Each number is 128 + 32 x the weight over its row's rms, rounded and kept within 0 to 255. Layers, rows and columns count from 0. Numbers have three digits each. The size before them is the row's rms in percent of the matrix's.

# gate: layer 14 MLP gate, 704x256, rms 0.235, rows 327-393, columns 192-255
# up: layer 14 MLP up, 704x256, rms 0.243, rows 327-393, columns 192-255
# down: layer 14 MLP down (transposed), 704x256, rms 0.162, rows 327-392, columns 192-255
gate327 107:115172137163120121180192121126149128239141183088128101191081115195109150135126118123177104188099118093117124104172146036112156161106112123105174099122103168106154134154119149154136099120178131
up327 101:196142175151164125134123102108107215126147111084114131064089144132142132109089146140155091100087100076194085149138119109111107097136089160157167117083117090082157160165180164127199147113160109
down327 103:129142213110066133179176127104125128099131112129142122169077164136106146081162140120150103142147140105085100124079192096119103067169101114056140155079099173112109128134195142136128137069152130
gate328 098:146162147162163137127125162099143177162104158095106097168109105112088122109163126101105179097140153123145095124100131127090198108085111117083188125173121137068138087163160178146103111166187171
up328 096:090169166110144113099152159130198185107146121145141098133117139139151145112158126099150128098068056088119162155151111096119139103088125075098071094109113121147047040115154095171117117163140185
down328 096:172152117152132168188132191121175176146107148134096139109132210082092118095108120155122093168131142110135102089218090181097152121178141090062118151118130151104149143120142130112119187133105104
gate329 102:173127116129057090141136118186070080129131105175130118107196097133037109123144135146124094117161127122094102133131144146126048157108174124126118075114138120180106122114161138117054134079126135
up329 100:087170115078160114124112136160083104187121062179101120104103122176084089117138093117184131089141109088125135100151082133136097136125133076131120137099095128130068184075144155126213113141104153
down329 102:095105125171181136105132141147087127130117138073101122140059132143096157083169147097126106144105144104124072099128183144151105106118130110115148149150140117105122087196162137117081128136119152
gate330 101:115097090114140165168167123072168129152131124112097138140141110128094135145106163119154166151139122122113120058111139136151122151164081136140074140132169119118098126096115101124079129149141136
up330 102:138073104145109142120192115129182048160129152120155192153148142125121227165176134128111111071173113170082161144104103121187093166127111141144151098152165197158081100081076103129144090110164135
down330 100:167086142180072089137142106169157122115127145084111196184126139133184107157105103177128172127163214127097107107148077178159113132076097196145118078200157183123154121105163120084126155143160212
gate331 101:202116114105099096188148081156130121079073136118125178117151171167165150078088121095170123152123136077173147123138138181115179225132076101193202107178148163128134125119082101106147075093162105
up331 103:101123118173107154133148111162131161164107072141112143082121145173123175091181081155124138172162098184116099154094124094154158155117164091067117170076124178112102168146114149238143152112145163
down331 104:163180143159107166174181130115131119137115191091151130170187106114122119137119104148131111157222110166120106097100195071116162083154140133129162115112113097103154132148157123127092127109141052
gate332 106:152176122126129095136182162165087169144165109196173143148117085147082140098071156162091150082105116194100096070115114091139113172080167125167210168117110138109057130153137155136136117101177076
up332 101:133118167151147168111090135142151081158154095111108188166067110110160094090220157092130145168118150122130134152075156140153135103097116132119149141115112128098138143068108100126162170114114115
down332 100:156122161073133105116078151145166137146151089119150070135146152110072124077127124124040140085147167149095176158117100136077115183132095151159137164042120112156126170119144142161123143149138099
gate333 099:120113062137113193183063174142093142112144141138160140166125072124141177130086156163123105068165166113106119164096112115144111183155141081131154116112077193133131167113115167131139107149142117
up333 101:136149119124092142138108110136139099087150126128107149163164134073090094189079150096110173161063109168108134116168094169106104097135100060081094161143130093174138104110164139113179112114137129
down333 100:103150136153123149134145079118164125165149102130082150124116108082161181159106093088115114137153167198139170161128137078138123140141170146176128084052142160110184143108142071112127180126131145
gate334 102:117150090073134169076082135144106139122083125112116124120160127093145089119120101162149165112132142131108101143150111136090147135122118101149155138096130120082093170146107180120051161109208073
up334 098:152090112152148073143148125133103085167132176091118145170091075149120077112114119133088140086118116164126118142089120179120106196163100143125104169047120146178133096180133091156097191149162149
down334 093:148134091073114181168153144150184146121107117083166102170140180120090140172172080183111084114116095084116123094173101123124164124083086157170147137157093127109144162108112108150163131167099111
gate335 097:184117129127146166182125151153155185048129097069095113093161132113131111156136146154106141113179209124090089104124115140092084142083106129132157114146135160095120142150137081126125144154212072
up335 106:087125162122143102124091173147102132124166167111093138062139150090134119117168143124162213151211126134124140152133121090100132122117152153118170119162149126130120136175139126147099125125132157
down335 097:114127158131154096115132189139095142138136184155089133126105137190125139120133082143154078136154127162147148154170157139159155116104105141173123136058109208122156055075093118149103171098158132
gate336 099:140090150118132092128139098110157160073084106114146116084126108119178167092128150073183180113144157110093074159129191141144130185116152101129136079125106122100079033110118148102150167091128178
up336 097:118110094142099058126080080175095143171092113137126093139177071157107137080042114103130169102100155125167137141118128158085116106129126130109155060132121156083141078146074139188202134126104128
down336 100:147075106131112106087198092107140176124096078073170130100132182105150153108142126163153069190142093171131137112101141120105129131114108108129137132152166095154149134122153098073152093170098116
gate337 097:065108108131167167149207138131139101131095125091103164111106184156180136131103185138113200107142121158085063150126140188135109096108089075171120093140151155121159198111129197128184131111105081
up337 096:114130140106129120136097140103131115111117148094205179094165133132126060129097153171095108137117140144136177147182089117104122130075143163136124173076116139069083167128142093175068105175148088
down337 097:154132068098091176180107146146150095111121119145141149132146180085152095151157174174072102109109137113127170162167047123090131060145173158142133088125111190134139128136205174152137165174092163
gate338 095:130148074171191178118128129104150125129152163127191164182139104135084109100121107133096096142147147061103077091229105115172130164126086105109070139084082144148175110147137143136100100121140122
up338 094:200118084138105112143081123169161127136118121143097120126132163137116135168147133137156079174172173113127109161104206114152094078126136139104091113184122139092124165132158123181053141094189141
down338 094:105147159068138131113149108129163093156158146128138121087133126082179131143139162102091168085085092140163154146131146173125078116097186127093149147172099128156096167119197061155115070108095132
gate339 099:078143096129165153111161117141109136098118168153101119049108137224067093089216076153103174082147153083052134177145104146106126141154111119170228126164101101132112136091158116078129130132109151
up339 098:155134139157149126097174157093100123155146163125177075098078118111137061189069142184115100098120097094116130108099105130107114142069114174119125116100150092140097150180118092117150090113128082
down339 102:144130170122176199136117088129153095160157175164099133174148130125140218113117141134138119126160119163207154077104157158161078213109124174134126146095137072143134162137156116098083089127116152
gate340 102:098112113135154107176131169153114117142120091093061129121169120129130148156115162113115097134137114119080149090134143149086095135113144130111129065133144157083181168084139113083129132075200099
up340 099:101112119187127134150161166126124164114101134129147135168122130129141149193171103131056085190165161147115180191139066142142151098120130156113077086112122154098087097083118087128103169170159127
down340 102:081164151141094140075091117131120107140184157112207169120136168154103127156132097095138217102138174122132114110087109133135131091082134132129165174095121110148126208115177083067095149161106097
gate341 097:106071111100118149149171162116133149137083140117082169155100125167124181122175142050133079170131145171104173146153114073132181139132156139083130118137097159173060160170126097134157077126095107
up341 100:077052125139095118044116076104080077116133145082118067183148128142113189073133124134133132128160180141161119101070122160122134163092113143106126093144117147124110084111115116129175144099121117
down341 101:076115137096117146115151149127089064124114117097119124148150109157106048151109108073131070093155128142113139095128165091126076099084122092166116169137155136100140066134125180192169124129141106
gate342 102:142130078143097056164124120137124084165088099175087071091170139157148150090171085165145067126098172138067135193178127205082139145176072072101147136149104127115095100155140116187104159108151108
up342 101:157079139135118131108136122177144079167144126165184146106147128106114072141144116113108077123142101125114105102156072148154128148114135140109092133167199114118126164156086149180137117188128126
down342 104:089137145048120079075072114109105131147134131118092125144150164123054152140143213121146138114143150141121127111077151141144069176127112086116140139111074067126120128108093097130105107087172141
gate343 085:153143139141115132086083096111142139129074091129187125164108135194190110133170148167106168100137116137118120127125138153085193167166149119135182096143155161141052096043191101087110125167108182
up343 081:175115131136124077156140134167111123132129155109130144149131103172116148112126139112131192109111150176145173082142182205089172145190064131128126150089113166119074136167105123098125107147075151
down343 090:120126106122137145135132098133169146098130112113137136130100128187142097150137128187157150102108149071127159146150164137154089146107085144089159152145116193100089128135109150124151122122089168
gate344 097:126124120184156133103126138185114094149121153153160110127138107142160137119083168160132178154166075137103158178183189135155181142116120120158094132146172152095116110134146139111144079180073142
up344 102:143156097153140111112173167111153138103130144075115120145130116132151118115129122094126089101150172162151131115122102080089147150194153095161079120124124157142150112193100096109136138126148143
down344 107:140154126154163136113129134108137135107124173081127147101144107129108092083134117167152104110124143081111115129113115137098169167197113180191102113100164141114197122087108166096091140141141132
gate345 098:139147158089058127179122219135091146070103100156140202152135121113150087139129169095121106150101103088115184104117135168144147142073168126090131122103071104147120148155196180150121188156188154
up345 099:124116109121095153167171186151130149117139091185134124101191088183113107124112146138151099171127104136108105122157153138160053150116136104142194142160125108163109164077066123072122143129086136
down345 099:178141196043139130155105101133063106151130101128140170126151112139049097078120123141130137162128140181138135130171152134156135099126117146128163142106102152118068113120137111046083143105117090
gate346 103:129082124222090100163117106172114181081144120086089114122161111121139120139112177164126099108154099124106135111121098099138146093092176101124138128119159120163110103137126119161095134166112130
up346 100:166177101099170063078149098096100197122186072155132133180091168128084165101153127137097078072144102116090104121140164086133121099134078119174198154147121037134159100148094124103091114139124128
down346 103:122149156103123138140137177103150165104132171103161123141160085125104117063164182148146118056066114134128107144073116151138106166075126101121181141108134111092111193078139097117110152165093164
gate347 100:133148132110120096161096118112122130121209136111096143159137162164157086170100126135119158160092135191153134132156152140095081148052124104171144055099127200127200126127112180148058165168120132
up347 104:114072135088159143121103111143088132091107085138162162154085131086142099072119137099119103127121124194118107044101109183165129121182081118135128119163115136095140201048151129089203112184097124
down347 108:152110132175130060115091101144076128110114173099176132113131085072119083126134141133179111107162151099161128160132086163158168098125150148118130107112154059092107163141169119118117165079130185
gate348 101:106136070109129124139120154134107105149133115111095100142141083167078201152183167165125149109118144111102123098101177125097151035137099121135124076104180152170116129133123135105083160118182092
up348 102:142081080131113171113149097128169126196128104148138092117123167094116143172078091143166223139122143141115132150139100134090147090141125152116138185151186127067161126117141111105107110127146117
down348 100:097176102108151091077081121144095078178156097122143149167153112144110095093092135120113176106146156148125098138154129149117183117124087102115130194135109166140106095160148097090099141113072129
gate349 102:137091138131088138084118176176110124107141142168087132145102135120140112112129131116105121059089093133077083080179153089161120141152163148164081098185098117166121132159119144072141159124129119
up349 098:151181155122126183097150142091138099130155100137115086150168147145111184125154148099165144141208154152125131164145139163178136132163135127161141071179123176117168151114138157143198117144085114
down349 101:162199102100173082129105124092101163147137140163132071159174120139161175108106143140093140154128155160141081128163102080132135123089105115122068123112106130184098122052077096141122169112132121
gate350 103:145094133134053175125096094151062143116095157137099148120139085107164065063131187124172145170111061141120182114174165125150114176161179068044146105152094170142160144112140137157097134123106120
up350 098:119129133121170140151092145130145156169165148140118113160150171193131125127159102080150076138150094144110182124123152152139141157148075143107142127141097104124166108177145186188106167140143132
down350 100:157144130154157144154122160119152175215124191149073157156148068120129137128190088121117132100144123105150145091124145136149140194150106114109116114123197087132142178101090091091132120137144123
gate351 094:098135104117128078167139118144134128095100149126157149169147115115098173118164115133171084192110102116163122100113177135130132160149105141160189161066204175130110134135104125123115115156139093
up351 097:122147120122106166189095113172112147127080125111151125163157113072135055107165162173126145093130141153110118122103108132087188079185073129168122164126115155155142056118144089115135124132102122
down351 095:138124175115140144161146097148141106106085144085146152097200127083099130189143163119078155151105163106128169157121137066078129111142168116093119146092184167158137145110143184095162146097119170
gate352 107:093133104168127138155116093118130108107099113180084128126111120129107157161145116123181127127153118105138151136106165118113101177127140122080140114112133127201140170140079124173144103134122122
up352 105:175128154128154110103144160127116078149113116143112128045144042174100149087122113151093087152077147139071123153156144121166116124121148160106103168113120090123099136116078149148152129074085135
down352 106:142125144163125113133147098090127155118133135090145166149119181117099141164162150167099127100165099152175151129193113136139110149137101120138118194121109146064131083139155118175182145162054081
gate353 106:127131165177139115141121149161115149102134141127113132173111189143098125128127122161106130136071142138073138134110137122097054102133215087113165107132169196089111103129102142079161128138092149
up353 103:116166126151158121109148114150086121133108085166097102164137086122112125064091085084097143079118077171082089121124142170059178149184093147146105054116115172137082110179198144118131175114068105
down353 109:166148129169183082138088125101196126080120054109143152108167114183098065100122163110095123168136123165120161189188107110195162134112141108139138144139148101097120118157130152128107157127156124
gate354 112:145101101176072120154090150093169061165182091167135078045062136124167116146036060071124179083079111086093113171128142142167067095077097119101204122167113175136139090105144161122153090118162090
up354 106:124182103178141143160101092127088105123140047145139151069099138143157121133108083095151149189129142127083128099120086101161131138130078150068127151099158113129131114083112118089108122122128099
down354 103:131085109089095142171201142144182120105111147164111148156094141102088134128116167154144164134114202149093139100114125172143127115147123123060129156126107182097105157183096079118126126120183067
gate355 095:174065135171150102108097130099122157081161162100093171130130130147104093092072134155138106133118108176093123122170110093105107179077077063154076110121122159140168171062105116120103134135190067
up355 098:117085163108126105114105143145105114094072141065135195130151096181053106154136095087083120125082104144122150107081183139070135103127142153114107125160110089080089081141168084155131160118137147
down355 095:164142206100135155158168079123128157148095123101083154155160060128124207160075188085146180138153124176079109112109133115125151186133135124120114117136155053187100121114143206108193147151131124
gate356 096:103117154147117148080141130102064062145161127186144128143175203100086155130092187149162040112112134137100134066158165132130121165136109145115125163126144116145100154148133128147135200140146164
up356 098:132152125121113141156101129109121118118165106128177099161137160161152043123152158173050135123154147101122130178159122111119144109133130128113105093155073143155180144099060116108113146155116167
down356 100:143063136097110078199055149133124064166098139133100108097152144098136132100140149112123119147186168121105140076156087102071103141083114122119129116130144166130107035142159167142129133101145133
gate357 095:153192097108158161110134155088160130144118170129099105075147137091193103156102181146141081103149184091094132116142166188095103128124141114166103141153104135113112155097145130137180137165124074
up357 093:169107084108078110141186156114145139110136137087106123150147192137066199114100139138108164147205162120085151099179115151211077181167157077196088164123150110124115178092134089124131149189155063
down357 093:167141101170146101120113077177117090128119131124098188093150111132097165096157133106108173114113107120102107143148085120104167128065075097090142122105072094159201108110121128129087052146134117
gate358 099:172130133145148098108104115143159192187132161174132077117134186110108135127137103138166127098109085165198203143106101164170192109112117097093136136134136154107135051108149124147144125175173059
up358 100:114155137122136154079212104104135155083171137047095075143071101080126085132154071064164135110140154100089113075149179159079162187111088089153119163165125080135196147079111100133157174151152180
down358 098:174130124104164161169106089093165140132141187134131187127185137114147145137110089151160108103139122146114104200097153150108108178118127185071104138143157088142168086135111188132155109141158181
gate359 099:109045160137152094109144117164089078156112121205088119093154131139046130120164100164112124087110134094165146110159070110110144177166067139148158136132097150133173109140098154099177142108132111
up359 103:160117229190153065192162162160177172169121094145168118139084182149160112129143121111113145135136063084151143135070050091170150152119106119134159073127164120112075135125180149153152168137175125
down359 104:107195114133099106196109111128146155077128114143120146124152128114145142103141156113150111110180090116124086103133123101099114157146178150151132153034091090106158128204139094137115135125104163
gate360 099:179106094143073072206133130085125177111163106109098106090189129063084130138090122107133077093155157163103130119127164118086110184133116119185119117120128135197203150133131152138079162139119130
up360 097:097158123124096130195117125143119061133169155113116147109146107071166096170189119123173145178106126090085110067146123179164123141134114156143101096115171114125119097108125149104135112127115153
down360 102:132085170118079100085102085104112082108097133154160185102182098144100136085129101079091120161212119176058167120146178121175164173165093093166105126116115211129173131103119137090108195193107149
gate361 102:205171155170085152165145090148145148110130160145138122162144170161116154142122142143156131181103133128200130165074170102121131153171139147123128135150164143090142151116180099129141084051086114
up361 098:123221166178113146176078121086129134163110126153121127055157194189081101182109149124145092087154153150146118135104117128153156123115157141135085123145176124121158099125133096155124083118131157
down361 096:094148112128125113105112151112100147127100120166132130114131131120088126135181096109110109191157113124120141167112145120138131123103142121071088129183053140084086168134099176106117173084158140
gate362 100:127157086160086195095161151155140180133162065108208166154085112153177138100144105105076147166075171101061149128113148134122131085125123164122158081145159107100126120153122191093126093168144119
up362 101:149112092105139116083122096138125133129168104152148197150137154138110146179132193126184104168144120102129155108105114166118104138163153070060106158122168138164113077120177138146100176068162140
down362 099:095081095145125079110152115107144112088117161138140098104123126133138083185130143107124128156166159128153124066107092123163175127167106134103078181101130215122104104123116121114142135124168095
gate363 098:188102160148209133134158125192169173189112107109168214110102183152127114131094105135123174110110112119076196116144130123173155103113068119152172131176109152105086162148123182158147214121088134
up363 101:082117091145102116142119054119100163172102079139119093086140153071181071132159107151125109146104182128143106128158078129102213124162158147137153160195115133097156111180134112180091079127094096
down363 096:080136136126147119184126093160144066109181191168081164183094180133158153097134122147080154145122137119145184128154123092125192070137130095108118095110133099140184155141117124054138143120128085
gate364 099:119132136120140089113131124137077106117154171095142102134184126184166183146155149143081098130125181162121114154185094122190147119140145097094160137062097140072114096119151119089119103195107126
up364 106:115129103134183103151068076125087142134128109147112169108071117156124128147104148162074191103143115110117156110100137152152102184109128071117095141102129116126185159141131115092116075141146120
down364 104:081153104139090097108111067131140123130137067154143069084162137098067152157149131166171129114152073131129096158150112139087127097121121186111096128146120109092133164104145099122149157127109132
gate365 102:087139129108094148134111127161109163109138171071076149126199128023113142104071147116130142144130137120111118142142140127166138112184102120055153115122084149127128115162120139095113119160086136
up365 098:121100174127127139106177151143107099179129119041115152078153157139151159059128183202142090125153090196079051112099165109087159100107126148124120149113092107114156117129188147125103131141122120
down365 099:102188161175100132166142088117105142113140096137162156129142127151121106153127161087148190139067128110134118107182135126108086062126115078130125115095180144135115085159158140090167120117138162
gate366 101:151223175142169115143146160148111111151159160198122120121168183078098144212064140157114084123128112113101117164172152128086108178164170161154159095106115157166151159110105134106158148120113170
up366 102:106131130116137154119071144147121119155162096176128123175114143095187089126155151111190105139142132053168147126144132161148113088169118154173132137114118131089094139140173047170119151117086115
down366 102:130096143065117183154122085080175065122142135127173146142125123213130209099144151098110173127200174098107163114134149150125180117125085114074154147114072088095213123101136113120106127133153147
gate367 099:086112152061106133085093146155121082086163131128169128120122105107117146111127112141152165077160076123144142154148120245150108165147122157103159142104145158081116167196095145132138087117028117
up367 102:153095120060130126148130184165156180082122203148075144097090081200155195218109144134154128086096121121115093093138138113143199157116090172104141179110181105046125180153166141156124150126104182
down367 099:133093129073151180101171157155148061095141137130112111093139089135090114169101062147103131101111119096136116139097169166139137187103053088131097144130145090141129120124188186100177096148120111
gate368 118:162148119115105096178117154099157177123141112126150067129143148147080135148145123132142142144126130128126144064100161135120137154075159126190151101154142155109179098136087108160137135137149093
up368 146:067153151169122108147140103157086161160165067109120096125169159097111107136172142112125149137153159122134118117190121159170088155116153102118157101125121150136116167124104087116118154211160148
down368 103:125124079152125150198086157172126185124128098101108101107197147158123145070139120098127117113142115182101146113130169125112104132146149094163156130124118097132134104139076104153121167126148148
gate369 103:125138113135143107129198175161174154080160166102179122157072136109080136120125147169142152103126158116091142164118140101137101147143088176143054143137106149128172127169145127140124150171129148
up369 101:190081103079094159133133121104110123090127120081094135107153095128162154145123139110132140153096086151018132171173110146144169103116124147153117070123115144097122145139061139142098169163107118
down369 101:110142078169099126159135117111102100139115095129135127162064112145130109131084082146086078129077127122086096141166138183211109149115073120144191155094129104152102159116103101140107199115177172
gate370 098:089162114105131122105128170183121133101109121169158097128068076112140128183184081158070183125127100079129096160116127134135134163131098121111125084198144117128126157182089160140215138107121113
up370 095:055140110157147063135116115183116137200107163160098140119074094104122125107107111100093141175083159165102161105188157094094168112164167128131169112167154130155133085138143140150130089126164052
down370 096:094077144098139165152115184129197111157130138093180115088134145113130091143087096072142111100214117152102162105109105127090145082185113108149109154134126064180177164142095189108133143158140099
gate371 103:106102125113102107122161156118135149117177107144076122126155143139144113095176142140084142132148140103073211135135166136129131142128084193125108108129111083117110032115164084103085111161161145
up371 099:099064116121148096103107159107059147156172119190114139108084108137091018122164116138117192140106099118123049182108122107153177122094089130138149107136104104143141131100129124130119106094118171
down371 099:156128107124167135141109083146115139141120068165101086129110138124134149160132131103126222133140098129079198248079101141166147116131095142122136113136109177144078152103090134113151110139144137
gate372 100:146129112142145094094107156125135071108121107102147125135150066129113175185210117098181153111106130162175127142096112145197118164048070100130168113198176149129105119150130119103175096135139116
up372 097:122091107113059167158119065121141136125106139066081131094160152095111139127176110154122096140126103161116139098125123105115119141119120186155138117144142140144165136135066128121096120091102086
down372 098:109134090156167118155119100113080131169147135143080087166134119137141121108115142128121132173170104066086124118060118084153096095164118109121185119141113099133116156088118142130156084149073163
gate373 096:121108119080154128146092173145114166104154106091051134183141177199163149171112131182154106082096105120156145105121118100125088156085178108143164144055113144140108155119099154160115131103081131
up373 101:136135114138127123117119227133180078163102127157146146110105161045071147162212112159147165143136136094125144112220179133192127097125094165129201186080150109169069053135120168130146091096093137
down373 102:148148100107096174120119109120186126096172096071148062177121143135126146140214230122118124160103068059167178101148185163047102139104140148141130131091105184127074085162109148100087093114168121
gate374 104:107125138112169099142112132117101135164108160157119127072144112198082088118142118120150206151104152155145140120152146155100127162083062104130140153134120125137079145057154114203110091132159153
up374 100:121106176150115144071137081095170155096107061165117125126149104182123186114159121113172106138148145225133120086138168146106163134148082088100145174141149117090112121124133149147153113157084120
down374 101:089149103162167085169089127152093144148134105126151166099146114153161094113102168093150153086137121154159134133133178129171135118203139088164107108093141126161152143109130053084085084131044073
gate375 103:117125167076157112136108199105147103131200152126115166127112160120116024100169102120166131080140063125116168122122179101118116163186143142146081143167132113131063095202124143135133100116152067
up375 100:110090109081161159092158125099130139067139120125067121100159192078147104130000173161087124170111160176139173157129117142129103164109114137152090119088111148168113122102075068115116177167124115
down375 099:129198103132168159128127048172140132105159153138166112125152155131080155160113106116096115147164074083136115133153133103143124129170163183108104138079143110124158116086120151140119091150122229
gate376 102:130111089087166211174089089142143123094154110139100124101144068145210113132168159102119106175104149163166153106158131143128109108154131083056141109090113107145137102120140073144140159133151108
up376 098:147130132137120112106121124105185092146130152200119145104122105102153134130115124133177168110136150184153150166165133159129164198109143174176169103051130086213107159150145046074046072104091105
down376 101:165146125120137147120152078088107128081141167161100094169138134167088136014146131151162107157118139108119167133136085148135099168088089076087184141114174112141120163141121086122142144186127177
gate377 097:150239142132170150149067182114133126142126132112055173106054136115119106156127069123130098143138150129119158212100096110114162126134126125107162082144136107153103176141118158051137116146126103
up377 095:084085120150089110125117086141172117059137117174149110080160100110178093129116133129104126126136118117134126123069114093129132064136126179109099160196104098119149111106129123168125170131105084
down377 098:154140171094115133147153137072138203155141144102116124174141159150129119221107106171149100105125132111128183170106093111133072097145142130192131136109152114184089108107128130075122127146076100
gate378 102:209176075118093086132163126165181163096127119141096094098120158158245133094089133147129186118142107100183116107127163042175098166103134103153185124138153110161073148075162131138136169123097111
up378 098:144124082096097108177105140159098103149110112167106134181069142143098149123085113168145137098161138167175158059091148112095130118201077132111138115120149136085135115087086099088147080093106144
down378 099:137130096183195128116085100117108173113105115107113173085169071103156160160145188150118114146070108139125139162115100161141105143187195190158114161187172179101177091153125104122155125144143119
gate379 100:151105116119100149159139089148124118061205141129143141110181110173138111118096100132112078164147178131096102148127182113120215066148098067086145150143127157096070095167167073110087109048093131
up379 100:114138144126189143126159164135102091112123103140119084126157132097113169086117161100131168117061087112095149030130164086142052197133150112146112123184192119071151075101105116118093167159176113
down379 099:096102137127109133132132106158193166103145132150100149092124150149188130151139138115099080119116163133104157141123127133117067135085105148103101122187135117158115054170111102161131138114130167
gate380 100:112073105214154135122137069145173131121088131105156127114099126129112124119159095115178097212136131091075161156090135127081129128125089109133182105105163160143059149152104084175137117129145097
up380 096:165136161139145124157089132089121163157099180125105154127142183152119122069148196145163127127130105122130110094212108146098139135156166129094163142120141166141093141156155078115140092097148127
down380 095:058171110129100137086053110162120141143160184149150121126113098110138150181134117087120156126118079119131123091192141127133085101084155128085121085180155156161153139172108171152168163134163138
gate381 094:158124154138091091135172169138119102126119048119118084188075117211148145123149148135084076121114104106118054179116157117166149156027123130142202097058106133174144094104100120149091146162144114
up381 101:145164145174075132096099157123087107099102176095114123106144117175075155103158128167158132140110125125179168132184151118114112124175166187105167162151080157087161094130119163148164125090207196
down381 095:087045124130090150138140137112184142088106137142111115087157116151159174086158084129110111126136083129096129191124180088102146126118177096071147088112114178114083136134106093097109152105167140
gate382 094:191135102127150135178162158104202189118134130145096165140136089106112099110116144158168118106102130124161102118093173082126122157082160072113144095055145146109137084124094123162078100130094129
up382 102:083135155109132091134131165134084136182109142098138157094161177148111152131096158141133117052116153170121103124108139056171165099194187197131140119163229117086107079099165119114074089127193114
down382 104:136122066086146133134114137114106138093111173091140127091141194100119162104119131161103051128134130117102149117106064155072141104088120141164130149180106134099114081153137094157122164133116111
gate383 101:128069067100130151112109114113141125107073162118154127127116082149139171151110154098164131185086086151132134157125118174076088136082156146123161130139121182134132071138152097135115116174124178
up383 100:075066112141090157141139105156159128103129104143114124151152118171085087080138163132157133118131167053116103063138116176143095133105155143129167124163130125072135108066133143128076099124138158
down383 098:144116102173124121152093090071134088097113140086086134116088179088164123113097124094138086127107124121131148137127091057123086151140059087095106099132096141125116099108146164172136134125139079
gate384 098:124133168081109087075175151176093149102118135109098024123154082129095165167092156136124133125086177124122139130052150104143093186078126160126169097136141089134100120153135245118093094141115106
up384 098:120095108093090153150125135103135087106109120064141162136115099099121088095123157165158091128148129106136117156144140079219104165197151115114142092131112184066192131211092091086162112142097111
down384 096:157165130117180173140131110068158125128128172136147180081103126088103126126185177082160158145125162165200176117083118147125160164191127123123123090169115152140130159139106170087133111124093124
gate385 105:116115091119086106146186098126133147113088120152165150165126118164134206118112121123128105110092171185169092075162107133112129134153132109115140154117164109050124087130143108146139131126159156
up385 099:141102135133124068143127078124125158129111076173125100105118139083167149121123109110078093139108165139087102094100110169096082128175069118141170124136079101134135162159147149169159113091115174
down385 097:163178118177157118150113094136153092163117066176112137172124091129163136117108170116121074148145140138136126176126123118112109131140127157127079198091134074118209102086111129130132135100137126
gate386 099:156181113076181155126145093085166136109127119130139181127170104080141199069097181096099144064175125206132171045113173135155112114114131151110089139099116165161133070165092088128121105194116087
up386 096:128080129098128120107136045093210155114150109111194117153056142170165136176134032120170117097104125060135122172156143181113080105139166125122152126139114138129047120187079092101090115125170156
down386 099:143110105099146142106107103142144115154120146096127166066131148131093142137171100160165133155161104120122123064114091176152126105151201139058133093138099106133109144099081111129125050198110159
gate387 103:055178111090138157088180155161123098116198140097117123100111147128092178152117185101113119128089134124134141094155160095127168166130114162142096077130126151149162102107155117128155155152142162
up387 099:107152081123146098090131136115135163111060132148217082148092158133127131156128111084072113110115090118059160115105139161097132124081170180100126107118135113150128136132077126121140143095117130
down387 101:148102115134104123127110200108160148164125113149146142113141113074184133097133132160138127127106121157125181141137163116150155111111113147166117109138101053067116135169111175118109088139175129
gate388 106:186138172122228154119115103128151142079164150159124122157123094104137116105172160093073112068154132086087119108150115164149068142110104164107146130135158099147098080145111133113119097121121149
up388 099:145094121135192119235102104107195131129127113137111133146123176140151029091126121132143072116155054098033100139147122111078124146088110148102152137095140195154120147147110091164115115141165121
down388 100:111180099132197088068086151073124111142119079120119147122127105079130113169129099102111130128068147082127134091107079074154086104099073180142111108104148112125156162133146113070120085152120111
gate389 103:119141117104189103138149169120093130138156156124083144140137128107162191144108135149107069160068152140127161145132093130096091082140145161077171156118098115142113161137105122172153138147115098
up389 093:150080159136058147114187149100144160148165121125173108121112076089140141160144128118135188137154141089149125126146135176128150078190140133142123123116180121097137076168072060085105115171111120
down389 096:174118098132150114149090092148168134111171142152127122106131098140135095075117142075097111115097129154162128102167101124087167111126093130152082095129143142144096147114098085116161187125094112
gate390 095:137107115106142100093101136116205162173200159124140126122104192114113049137137103172107184131159191147135083122141184151201151099142103108081156092144128128136168076133102080100041099101155109
up390 100:159109136158154183138134189095136152060161130114100208130163129105152103158143139123099117115142116109173076125160154116137136175127038127161154122144126097115156123134134115093095162113124126
down390 101:135125118135142159143133133108061103156129165176139048073164148126116136111079107051113130141049130120199112144145186156151166103120139136143086173123146039075134157104126135125152116098121098
gate391 100:148152109153129121169099144087089140129127164094152056099135149078143110164148124125112174087108128119167146090097148178199142153131092145135136130138161139103137174080191203080133097114146060
up391 110:176145059089107202124124143113161134091066061172098104170126142139168181174047146146161123027105147142137145169148161089114121133098161146152135139199161141051192127179130093111188204069124147
down391 103:154160157191125153080084157155163168136112079122113182121144121117153091103152149176195068069125124123144099145065163169169226077099142108116125089125188188119136148135165162157172091134098165
gate392 099:067129055122113133133116116168183098146147097101084143103145110105144113054082115106158135116150149174146113123151198163136110108165113050110134109131124112169097134097119164160157102153137117
up392 098:097182113090136115172122137105104100144120097117125023070105116143106089093110092073130124165162121065120118080129155212112080121182153139133123073157083152144147124108166122145079218115152091
down392 098:145062087099100110098135132155146104108131045168130163108178100128137149125215162164158177112087121127143043159120107107132150171163150130141101163111198064101102145123133124117152169114092172
gate393 091:089141126116123131138186127130086128116105099161152184127101131042121039149121135149154096137102102094123159143096178171179163140112036092092086094132130116145112129076154121107168172094147164
up393 092:114177081111168149074126151098168215132173083146102087126121121155145121127105126085112112122169121141111141151188115100111114108141092107116135099093168147086145102143100127174126059131095101